{
  "head_dim": 32,
  "norm": "rmsnorm",
  "parallel_block": true,
  "lr_head": 0.0139,
  "decay_shape": "linear",
  "batch_tokens": [16384, 32768, 49152],
  "seq_len": 256,
  "steps": 4137
}
Each number is 500 + 40 x the weight over its row's rms, rounded and kept within 0 to 999. Layers, rows and columns count from 0. Numbers have three digits each. The size before them is the row's rms in percent of the matrix's.

# layer 3 attention output, 64x64, rms 0.214, rows 0-63, columns 0-63
114:495493463524444497483497514443507475532481537556582477494553489486520425495438509562480503537447493499520445566492574465497533412525507525522504468495532457556503404547497534464411470488480549
076:476485458457531545585457513534477351505422480499515465519509539485506514516525508533503486492514518538419490566554514462541440502564497519546489522563485500401516499527502518453536484495489504
116:561459447494500463542431560582475513447537442505537538448495498458537517472522462552532471452489550497517561534541463507402492551518552460496545474455496510523542496444473459536460471510515432
116:552564543515517481505486477496477422483545484479473477520566526558557471452494473423506494489517477503524482515490527494505483575557433479520524538528420454406457456573499471520563552544551508
090:543446575517488533519527473495497413507512511477538464479515556504500478542566467496416466556463526529463457498505543492467474460553514470448464473517410465461491469432500438522478608509472524
089:500500463463488430544502544449458500454511546458567455473484511470517532446570478491483533561486522469535459473574554446488457486509513435538460527574552505517548502424565500485433555478488475
086:510441544581461523559504499547526518509504542463581484444545528513452573523513449508497476568476516517456389485452519529549502467480487444441483511483508515521494529470521412500431530545484507
098:447486544507477487492514556439456515480483433539497516479483485434501499504521503556483575560492551534434455504584436498518476550456522552571451464521504531454541482527523462432483479484402498
110:517514495456601507454542484512500512498550495479522525482494552525491424490509466471558520523515473494482550461429504498432404468528441533543524524468540516407521502472555535553484406461530513
099:517542450440519495433439434526529464524522507446461492513473469507482554510513454429486532538478464446478568485513573528511478492544500495535523585493419501495539605453478476530524550474507548
092:530550517474499518439517605514517489539461552497515512464473567453505565487516494480503476526428407525489538497447513414528505515489423466564553555555515543492465505477553454473503459520477481
089:463505490500460484563476509529534535469522477467419586525556508522519547510515537472509472480545483556599531527469533485508460512452478447478434501450524509482445543440415538542448502480534428
106:488590469492464433528459500484531491547518371518500575533465488551461508508520536538518487529577475523494539545526535469515496491499512461593432467459440546511540489472502491566526468527489478
117:517446472566506478456524461502556490507504563507534470504572474455520460511491536542472573552510564524483476483453510416517493491559456479523564467562480448546515551517471489453469423512449577
095:548547497502481555493490573523469481464546504499516542496502490572507502461411476454450485519517460451464583538508531480446509503482563508448482469494500445595470451538567473486582514540562496
095:507523464548479518526567533483559445453508466526516572486454512409552458560482509555486473511451560511513436486537507558431556446535534440549570461494515496554524470499494462517457487502547511
104:524525481509497521547522536503545534489549496456551462446501504534501494535541461460495489437603485434513485485523402494406437482466480493470535437482514470488523551529508464469523466574544418
110:458565429514477526441471445533521531547475574462537452515530521477476458498503537478502591519451484423554502500547523497525522439456467508452570486518449437504516472534520552448478507454500568
102:475467553572518491559547497437481464561487498495528530458458490524473480483503544469468578508501507547436490472453475489519591479482459564505390512512563446542509555506549451461468482469526523
087:533525510505484509436507570461430518478484429506438496509482477511471479536503587462542438557488538539518526506409494491548494411508493462555431511454469492578480541486561465510528471522518457
115:509466564525513517473499481433522481498452498467602507430567501509506543484485538510451476449525468541472460506450467580539641491497518487497562487477582467462501489486523520496476528548499497
099:513493426438544450448470507466531428503511463494558545476447528500541490493575573471452476522496510455545517505509537503504525477555430513563452433520512525466514458495502462579554511478436439
087:489421489448414472566524448488479527540472541515483503537507497466517599508493498503452563469470537526505521508534513478540483513459504513523514488566520461520544486436409485468519626504551512
089:481527478488458478428521489542532568476505517476400500532530462495457476493453541547555523509522551533490552488517452474543452413454458438499488515488479433526515484545520630506527474513475502
085:487489519480438506499571493479512486451529515498539479421485567490534520482533478526468497466516517541473500471486442491401542448501535554447430480535491527443406514541503446549450523407476464
085:563415511493437524537495527497455523501492535440478544489501476450506529496452467469470496497479508513482536450434528500531479649429529533447520519466550526519543467476439540530500547542480548
101:453572510471419451505416465471498473486581489514517538536573509551458461528529490502481473469473520511511505484548557525406498507554485504565512507457465457477526466569499565483483515546445438
100:447514535519503521491566489485591556426532466427497494474424543481497503499451475516451492439565510539483526537519503471437493510467455469477526508554527586531439425439438494536511498496474508
112:533491449487529482528517478501457457518538458537469528555576422436530457502468541507561586488526516520571464528525477467469458496567528546530526456488472476518519509567480513472541425426557531
119:556513437541544549502576495508507483417524532455476485496516547534465574504518499523561511491545517515588478447487427409452539435483505500526499578525493441452473507496477469527539502551509511
105:508534490493427564451435472524478498546519476548529496513492549568546463424457530521511497486517506504508587572460521521489525519498451398521488417489532483480408504532539549441487516515506479
094:564487472539468515490504547523525492453495522520458452437524444492472532564480470478514544509535490458530363548461461540495523497504420538468506467463476478471521442469431530527515503476523401
090:519479495545432511569490526491495509423493476479514459546444446481457576487536478511527593543467534532490488486474491446522551480460505515554501541495512511476570567529457459534485483429404446
104:490593491441501520501490485512564537522458485514446509523454483526535546532446543440570488452469477523515552476489567471483508461483455550530546488379479483536502564500503548503511466461587486
101:565547549472515510518522536543495554442512492534560499534501489547527507539525486561483475487549521476461485488612506482481470503501528531489556535489594526508495450476504502594461426538541408
099:450554529534507551510556548488511556521539485508543508482492506454476503447551502543538507541571479497546399466526528460435503545429505508538549489483484564561481468474584465485421520516500549
113:470508527559495418537452445496500531459472485537461499573515494506506480566530472497567470461511511454535508473534446511516583548517513556532491597499487499561471474464416529539423488478560493
104:496514472433528519519486491578454508483514482519504541490577521595565523454560556441415514498544520502559533480475527512491510536499545462506486537508526488449406497551562439534534499519547466
108:513540459464513479451468510451570580528419498462534446501511446514500549463526475483483402522501398492538471543544537447530531479487499507468555496398509474520508534495519451507497500565471506
115:476538470491483480495546494508466527477547505467517519551532538514516426426509434582594457546459506469510532518556525488456475451494484475500510551543473435426451474520534484531401522498435517
100:514421465455430432501464457531512470457462538586489559531464496483515470570492501549554478542497525479419517560491498564560471446508507539518488494469457492524496516566431489548430487487518514
086:489479505501458449515549541488471574493527527558498496446447453481559483538474515505529485480552542475443482445522467478426438488462515486502471490455528570590451564436477526490391488516492504
115:507516568510489501531541439505488411471485477579505493489492516522542441481484475510434514566460552513486489556478571516469525537584494417523412501513509445466489568528557462526512504487441479
096:491397513511508464504491469494506421527481504505473499503502465470505523543513467507495400445514474553493456506512531515553428516561481499513501528519566466572503497454404399483490470560486439
091:478531471459498570473446543507519511522531473563449517452509486493511443519498474516521512526576472479499469634463521517416478467523443426536487517509457585510454483548494493512517481508586489
088:539504519498519479466475467502516525486414436526497532535431466529490493529490489402505567536550523468503492542485505538538489461462565555565439490472459518555550519478564509560601475536475472
098:470524483532480480479546464504439463496515476500439519563542491522546512470472462540473442550532484457503505544562550461526514581535535607483533488493536405495488448521521500476433546479555433
102:505457501475490486538457469555443555485469503502535507572560440502475540523440455450528473545574531537507481473496476533508427472450548532576522512448506504522443592564437522531536526477478521
097:477521478498465508519502573498447567528486482477522555508559446485510490478510470424529461512481410441523513548446453504471473524465565495418499485493506539557480535529564482428534513557460417
096:470453486485522470521447459559490503507473553425496453531501473476457527480439514570557475514524473541515518546466468496540475533436416523530564563546451479521617499544499528528433480491497489
104:461482564523483505512583500483482520504536519514433492510549505485520524462430524521518535443513565528555407430475486419457484516468562489496430570498522458497495440479558574490475461521533514
103:538495524520487539504597536459545550496465511463525512552497440560489494543461481539498437518538495466503414551470502454475478402488500487454515478473547509467452514435450571560429505539510491
098:491577476526512487455467446507496555530557490472467506554543511447520528501519508483490471483415567490564496471496482531497488504484479511518597537585384546472500521532542524452526587502519489
102:494499545467586526558452492490533490485513546442481481480456550473479506568466506494506423449517469500406442457531462562466490495505499417478555562450465508471521557459467522541523568538497487
112:505496521507522550471475519451561495499556484488492502486442545403537538492557547463518596525442483459552519467540515423494517470464480500556474470502512513450523562426515475441490478442469575
099:533558534532494481450443554443481542516500475532512511518467441458453475492429551495506507462478502448518515502518551494510498515442528454498480471463509565527550529490450625475583551558453548
085:481457477520464474511484475497493464466486464525543472473503454497428466512487452546503512530495486583541438561536520518482515451587505474528474438495495547574437533492509504467478402469431405
111:441575497520493495491486538505550513419462434500475518563484521562518517592527551454555516469569491404513451485548489504513503528500514493571480508534461487532477524491442527474506487509585434
099:474463575585540519536536526558436545494518594478483502520507529536497501455490491474500519498443492535484447531501436475467511532457453426404512555508522472426495495501536509449544542562480523
102:513479492603540517547549532515521470516550535520537475458515441460487489457541429450463521552447529532475445447424509406498481487512454478478472467500434560519582479475517472516508471553492510
104:441501495498494496514488500525499594514525552519516512528579520542518481556433564550536455517486508454452540517423483523432450502419526501455526531578493458483531517561480552465420467519517514
073:504480563459518566503412553513494469554575503449469491442480456480530488470454536498447528531468462403498451546488478517526459517532501478444448470591526496480493566531475534489489535555486547
094:527432490531491536475507481500540479506533515506475417487548503483517515496429545496415516555431465532512459464452573579518527541513509470424482483570458464510600446523486522454497512503456533
095:531512465589528537545476461468498436511545472450534441547529599514531518469524513529521501475439484506551478474489452489540554488561490457503558453495480466405485479499465449499499466417525553